Weights of a small transformer language model.
Architecture: rotary positions, no biases in attention or MLP, normalized queries and keys, capped logits.
Training: a variant of Muon for these matrices, 155M tokens, 4728 steps.
Each number is 50 + 15 x the weight over the matrix's rms, rounded and kept within 0 to 99. Layers, rows and columns count from 0.

# q: layer 2 attention query, 192x192, rms 0.146, rows 0-31, columns 0-47
# k: layer 2 attention key, 192x192, rms 0.141, rows 0-31, columns 0-47
q0:31 52 58 68 42 40 59 44 56 69 61 65 65 41 61 49 53 52 33 51 48 47 39 51 57 63 50 60 47 63 60 53 58 53 69 67 44 62 38 48 59 48 23 32 61 57 65 51
k0:56 25 59 34 49 53 38 56 52 82 46 57 78 59 46 64 41 70 53 60 32 61 50 28 50 47 38 54 61 50 32 44 46 43 36 70 32 49 43 50 56 56 54 50 32 61 52 41
q1:36 66 38 61 46 56 30 56 46 37 48 49 66 40 59 50 53 47 55 62 36 35 60 40 52 43 63 64 34 61 57 48 39 69 60 52 53 37 53 45 43 60 62 33 40 54 51 36
k1:56 46 43 63 53 46 32 38 58 40 70 48 50 46 28 93 63 58 35 67 60 43 40 43 50 36 43 54 62 50 43 47 58 64 45 46 36 48 50 42 37 52 56 48 63 57 49 44
q2:47 42 33 36 63 31 30 28 49 69 44 45 45 44 74 59 26 38 60 64 44 34 66 70 65 39 79 42 44 67 51 33 25 73 57 38 46 41 31 44 34 50 44 37 43 18 61 56
k2:49 34 57 51 49 60 30 46 52 37 79 32 32 65 33 75 56 76 57 49 43 69 41 32 67 62 43 45 48 58 49 40 65 44 35 40 47 66 43 37 57 48 43 40 65 65 69 43
q3:41 54 32 31 45 38 56 40 28 43 47 52 45 28 70 49 47 37 51 74 65 38 77 49 57 48 57 47 42 52 20 46 41 57 57 43 28 27 52 35 42 62 53 45 47 35 56 36
k3:53 32 57 56 43 60 30 26 73 53 70 50 49 53 33 60 56 49 46 41 52 61 54 46 60 66 59 57 49 55 62 21 64 53 48 59 46 64 47 45 36 56 32 43 45 63 54 53
q4:49 53 76 42 54 20 41 42 67 44 42 54 54 49 58 87 36 47 42 67 49 51 54 38 37 47 54 64 42 65 61 38 24 52 57 42 47 36 34 62 36 52 52 73 45 42 62 53
k4:56 61 50 47 59 48 35 47 74 42 62 38 52 50 37 62 44 41 64 62 35 41 50 39 49 65 36 55 34 49 37 43 59 55 33 46 46 77 41 42 53 51 42 42 56 70 43 34
q5:63 54 52 39 54 57 37 71 33 44 36 51 64 60 49 53 46 50 60 55 40 43 45 38 45 57 52 52 63 38 61 68 44 25 51 56 44 41 61 58 48 57 33 60 46 55 48 55
k5:43 35 58 59 58 69 51 46 43 53 28 56 62 42 37 69 62 54 59 32 57 60 37 41 48 56 41 19 37 45 45 41 45 81 40 69 58 75 24 51 66 43 58 29 64 50 49 72
q6:53 70 71 89 66 73 58 48 65 60 47 56 44 59 72 45 56 66 67 40 42 49 39 58 45 54 39 37 53 28 44 50 57 52 41 36 41 79 57 39 50 49 44 55 54 55 45 48
k6:43 59 55 38 46 56 59 67 28 55 45 55 53 32 45 46 50 59 80 54 67 44 42 50 60 46 63 42 28 47 58 44 45 33 51 65 46 42 32 62 47 30 61 44 42 59 34 42
q7:69 51 36 56 57 59 57 58 43 44 73 38 26 37 64 33 22 34 47 63 63 58 45 63 61 37 52 61 45 55 30 43 25 24 30 38 44 53 32 40 29 44 45 93 66 29 53 49
k7:49 52 42 76 66 45 57 42 72 64 72 50 59 25 13 56 59 40 72 49 43 66 48 40 54 71 56 50 48 36 38 29 29 74 54 55 57 47 40 29 67 56 64 27 35 54 57 51
q8:72 40 41 72 27 59 59 59 57 36 36 49 34 50 39 23 60 63 59 57 38 57 58 52 61 68 46 31 35 64 45 41 53 51 45 72 35 51 61 50 61 74 25 20 42 45 37 53
k8:44 27 41 41 43 48 58 71 40 74 36 51 71 64 45 57 32 53 54 44 59 33 50 35 23 36 65 41 56 40 52 58 45 46 52 61 47 26 40 45 66 47 49 57 37 45 48 47
q9:07 56 46 47 58 83 38 68 66 46 51 34 67 80 25 47 40 70 32 41 53 21 17 51 60 38 13 61 40 76 65 42 61 25 57 55 33 65 72 54 45 59 52 46 43 49 31 67
k9:69 41 50 49 39 44 28 44 65 39 46 56 68 28 63 68 55 46 23 50 51 39 51 40 68 51 54 49 50 35 56 50 34 56 50 40 25 42 99 17 55 70 33 71 46 33 65 51
q10:18 64 56 42 44 35 47 57 58 54 52 43 37 49 41 38 27 61 36 59 17 26 47 60 48 50 39 50 42 59 29 45 43 64 68 49 76 28 39 31 55 45 67 45 36 40 61 62
k10:52 65 29 53 48 27 53 54 49 57 42 52 28 14 59 29 54 45 57 61 32 43 59 53 53 77 61 36 51 48 31 59 52 47 62 47 46 47 40 38 50 55 66 45 16 51 59 73
q11:50 70 45 39 71 40 50 51 53 38 36 59 64 48 40 59 49 86 20 20 65 36 59 46 17 29 50 52 34 20 32 69 76 27 48 35 30 42 69 54 49 44 52 48 35 46 44 54
k11:65 48 51 36 47 33 58 55 42 39 72 46 65 69 96 35 53 45 84 50 49 78 58 41 67 22 38 25 47 67 50 33 79 44 64 47 26 51 44 56 31 67 56 67 62 18 35 15
q12:75 52 31 34 55 53 67 41 81 46 65 31 77 44 57 51 30 37 38 29 19 54 52 37 58 58 67 48 41 50 66 52 51 24 29 48 28 57 56 62 35 49 37 66 30 53 58 60
k12:54 68 66 34 47 45 53 61 63 46 27 31 58 51 53 82 21 74 38 36 57 61 49 43 39 42 49 99 27 47 27 54 58 47 29 27 34 50 33 70 53 38 19 67 51 10 61 51
q13:64 50 59 55 69 35 29 28 31 49 36 55 20 50 74 50 61 41 44 67 70 65 26 49 70 30 46 22 66 27 43 50 30 59 67 63 78 47 25 62 39 49 50 47 48 22 56 42
k13:45 41 58 35 40 57 32 36 45 59 20 44 57 72 35 60 48 53 66 27 69 38 36 46 47 46 55 55 49 38 32 49 64 31 36 62 60 47 53 60 64 31 53 34 50 34 51 73
q14:54 56 42 74 66 64 48 65 47 51 51 28 55 51 46 59 44 46 63 60 32 46 28 46 38 61 57 76 62 31 69 59 47 17 49 35 48 73 54 29 33 54 56 44 50 55 40 58
k14:60 46 45 40 66 36 71 59 55 21 70 45 33 57 61 53 66 34 70 34 48 30 13 60 33 45 49 49 44 55 35 50 73 58 36 54 48 60 45 61 37 43 48 43 48 61 80 43
q15:49 34 51 68 71 70 60 58 41 64 58 26 41 55 62 38 54 35 81 47 72 37 21 32 40 78 52 38 28 64 55 44 43 45 48 58 57 76 48 67 53 56 62 57 64 55 37 45
k15:66 35 28 53 65 62 60 38 40 67 34 57 40 34 42 40 46 52 70 76 66 20 45 46 57 62 88 74 42 75 53 61 46 63 35 47 43 49 41 87 75 59 67 43 21 72 74 64
q16:33 56 50 35 79 53 35 28 28 51 25 60 51 43 37 71 67 35 62 57 61 31 00 49 74 63 48 63 68 62 60 45 90 71 53 57 71 67 49 67 41 35 59 40 52 34 44 45
k16:44 33 34 49 76 38 52 47 49 52 75 54 37 27 39 60 51 40 72 51 14 47 44 39 30 78 80 51 57 49 49 46 44 35 41 56 92 32 29 37 60 32 46 44 37 51 59 79
q17:58 47 41 35 45 27 70 31 56 65 76 34 54 58 63 22 48 51 77 64 30 58 25 30 54 30 57 37 57 65 43 31 47 63 45 44 64 38 62 47 53 84 66 58 36 61 38 46
k17:23 42 49 68 12 57 40 66 53 57 29 45 67 39 42 80 81 34 34 43 35 52 54 47 73 34 57 57 63 78 57 57 58 36 42 57 85 67 63 49 48 60 44 31 36 50 41 66
q18:69 54 55 74 56 45 60 53 75 84 34 47 48 58 59 29 30 56 22 06 66 31 46 11 48 70 28 47 45 54 31 57 60 59 40 50 47 56 64 41 80 50 46 27 38 55 51 52
k18:57 29 60 84 90 25 96 51 38 32 76 65 71 67 54 44 68 86 85 64 52 72 70 54 81 52 78 48 51 35 90 49 50 57 81 63 48 42 49 42 27 81 57 56 48 62 53 49
q19:63 51 47 55 55 40 26 42 45 92 31 59 33 58 51 66 53 06 58 76 57 32 52 74 78 53 32 29 42 37 47 15 52 58 65 41 81 63 62 53 48 02 48 58 74 53 52 51
k19:42 42 39 85 77 50 46 41 27 32 35 59 49 44 56 35 88 58 58 40 47 63 37 36 29 35 44 48 32 23 72 34 62 59 43 46 26 53 79 43 23 63 58 55 81 19 30 45
q20:57 18 25 42 42 67 48 38 54 30 61 74 11 50 49 41 16 36 53 41 50 58 73 39 60 42 26 74 40 61 49 41 27 63 55 73 33 65 62 11 76 46 54 55 59 50 47 42
k20:37 20 77 49 33 80 53 67 56 26 53 61 14 25 52 42 41 35 48 69 50 58 56 55 56 29 43 38 57 20 43 47 48 40 70 21 57 61 70 48 49 49 25 48 81 34 55 45
q21:58 59 48 43 62 97 65 56 44 46 47 43 62 70 30 52 38 45 17 38 49 45 31 66 54 91 74 70 73 33 58 53 76 50 41 71 63 30 32 52 68 30 40 35 55 63 44 43
k21:38 13 59 16 31 76 46 67 60 32 51 46 31 75 26 63 14 63 35 61 68 69 75 41 61 42 50 47 60 53 24 46 43 59 43 73 55 28 58 40 41 24 58 58 55 53 46 75
q22:57 91 37 58 68 00 35 46 56 25 34 69 53 37 56 82 67 50 73 75 39 53 52 43 58 32 69 76 27 52 61 37 49 71 14 30 44 27 44 61 48 46 18 96 48 34 55 48
k22:27 49 43 35 41 54 39 58 65 35 43 62 30 63 56 50 42 58 63 73 62 34 41 53 67 36 59 54 46 45 63 63 50 35 35 35 49 29 46 68 60 51 49 53 56 20 46 38
q23:41 34 52 68 60 83 54 57 79 67 86 86 49 52 34 34 57 37 60 52 27 51 45 71 44 38 43 50 32 56 52 45 54 55 41 70 46 59 55 62 60 53 55 80 52 86 22 53
k23:70 47 58 77 68 39 55 34 67 79 54 74 55 40 46 58 55 58 60 42 33 58 50 37 34 19 51 40 72 32 54 66 63 62 46 45 66 29 61 16 47 57 78 43 43 56 28 31
q24:40 40 76 24 46 51 36 62 72 61 61 63 33 70 29 83 69 60 66 56 63 81 38 39 38 33 42 22 45 41 58 10 45 71 65 42 92 60 24 45 38 28 42 42 48 48 47 37
k24:59 61 58 83 32 61 56 60 62 73 47 42 76 70 31 29 69 43 52 33 41 51 57 63 61 38 31 08 51 54 32 47 66 48 13 50 56 53 24 38 19 58 64 51 46 65 32 43
q25:53 69 59 41 41 64 72 86 57 62 62 59 56 60 38 38 25 61 32 49 66 29 80 27 57 69 57 52 64 39 10 43 41 68 59 26 67 28 45 40 33 62 45 38 42 41 38 32
k25:63 62 57 60 44 45 34 31 56 54 64 49 36 34 54 37 61 40 62 69 61 16 74 47 50 51 57 56 50 43 46 71 50 70 65 18 39 42 44 50 35 45 43 40 44 66 61 48
q26:09 49 19 57 54 46 41 64 41 55 35 50 46 49 73 36 26 65 18 31 17 48 15 32 40 64 35 44 64 54 43 54 43 34 64 41 57 51 85 38 60 47 70 52 47 47 60 60
k26:34 42 40 65 78 56 54 54 26 48 63 55 30 38 69 28 24 47 14 25 52 53 50 51 57 42 99 56 12 38 60 35 51 63 70 45 35 18 43 66 52 45 30 56 26 51 44 73
q27:47 35 42 51 49 49 54 50 44 43 52 61 51 68 64 36 57 52 48 53 68 53 43 35 58 41 56 68 44 73 82 44 54 65 16 60 36 36 49 18 16 77 74 26 71 20 52 32
k27:59 36 44 63 32 39 52 70 40 54 34 42 48 41 38 34 41 59 42 35 62 43 57 61 51 36 57 28 61 35 63 55 49 46 43 38 57 48 49 48 54 22 61 51 37 51 63 31
q28:02 51 53 61 34 45 83 85 45 22 36 43 40 52 23 44 40 58 18 33 73 49 25 25 31 69 54 54 32 51 38 85 32 31 42 36 16 46 59 50 24 60 51 35 45 22 61 26
k28:41 37 65 55 61 60 41 48 32 40 46 56 55 30 56 68 58 59 41 23 45 28 25 55 26 71 52 67 35 22 47 52 44 30 64 45 46 47 32 36 54 53 49 57 45 38 43 61
q29:63 79 50 73 69 27 18 51 52 61 80 52 56 80 46 47 79 44 70 78 20 50 46 60 10 73 43 75 29 58 48 28 20 42 75 62 67 55 59 44 42 53 54 44 39 53 54 68
k29:75 50 52 30 47 51 65 45 30 49 54 64 44 29 42 69 70 90 59 60 42 57 51 54 69 55 19 32 39 45 35 73 46 88 44 45 35 23 53 56 75 57 56 50 47 54 49 29
q30:75 54 76 32 22 75 53 26 51 33 56 69 34 62 58 34 43 59 71 55 44 74 48 45 44 61 68 68 86 22 49 25 19 64 35 44 26 16 34 51 62 29 53 79 62 35 56 56
k30:50 76 40 45 68 41 51 44 45 41 29 28 73 44 69 23 52 78 76 44 21 42 45 74 59 69 28 72 64 58 66 53 35 36 74 87 36 62 66 38 27 67 44 44 55 84 22 53
q31:56 63 36 67 70 56 55 61 49 38 44 62 80 34 28 63 75 68 44 27 20 54 39 52 38 30 54 48 51 56 36 43 67 20 59 58 30 10 40 26 79 66 78 36 63 80 74 51
k31:44 59 64 53 33 64 59 72 42 46 62 11 45 52 23 43 48 64 35 28 45 67 48 51 38 34 57 71 51 64 44 63 69 51 54 54 82 51 55 26 63 44 57 61 72 10 85 64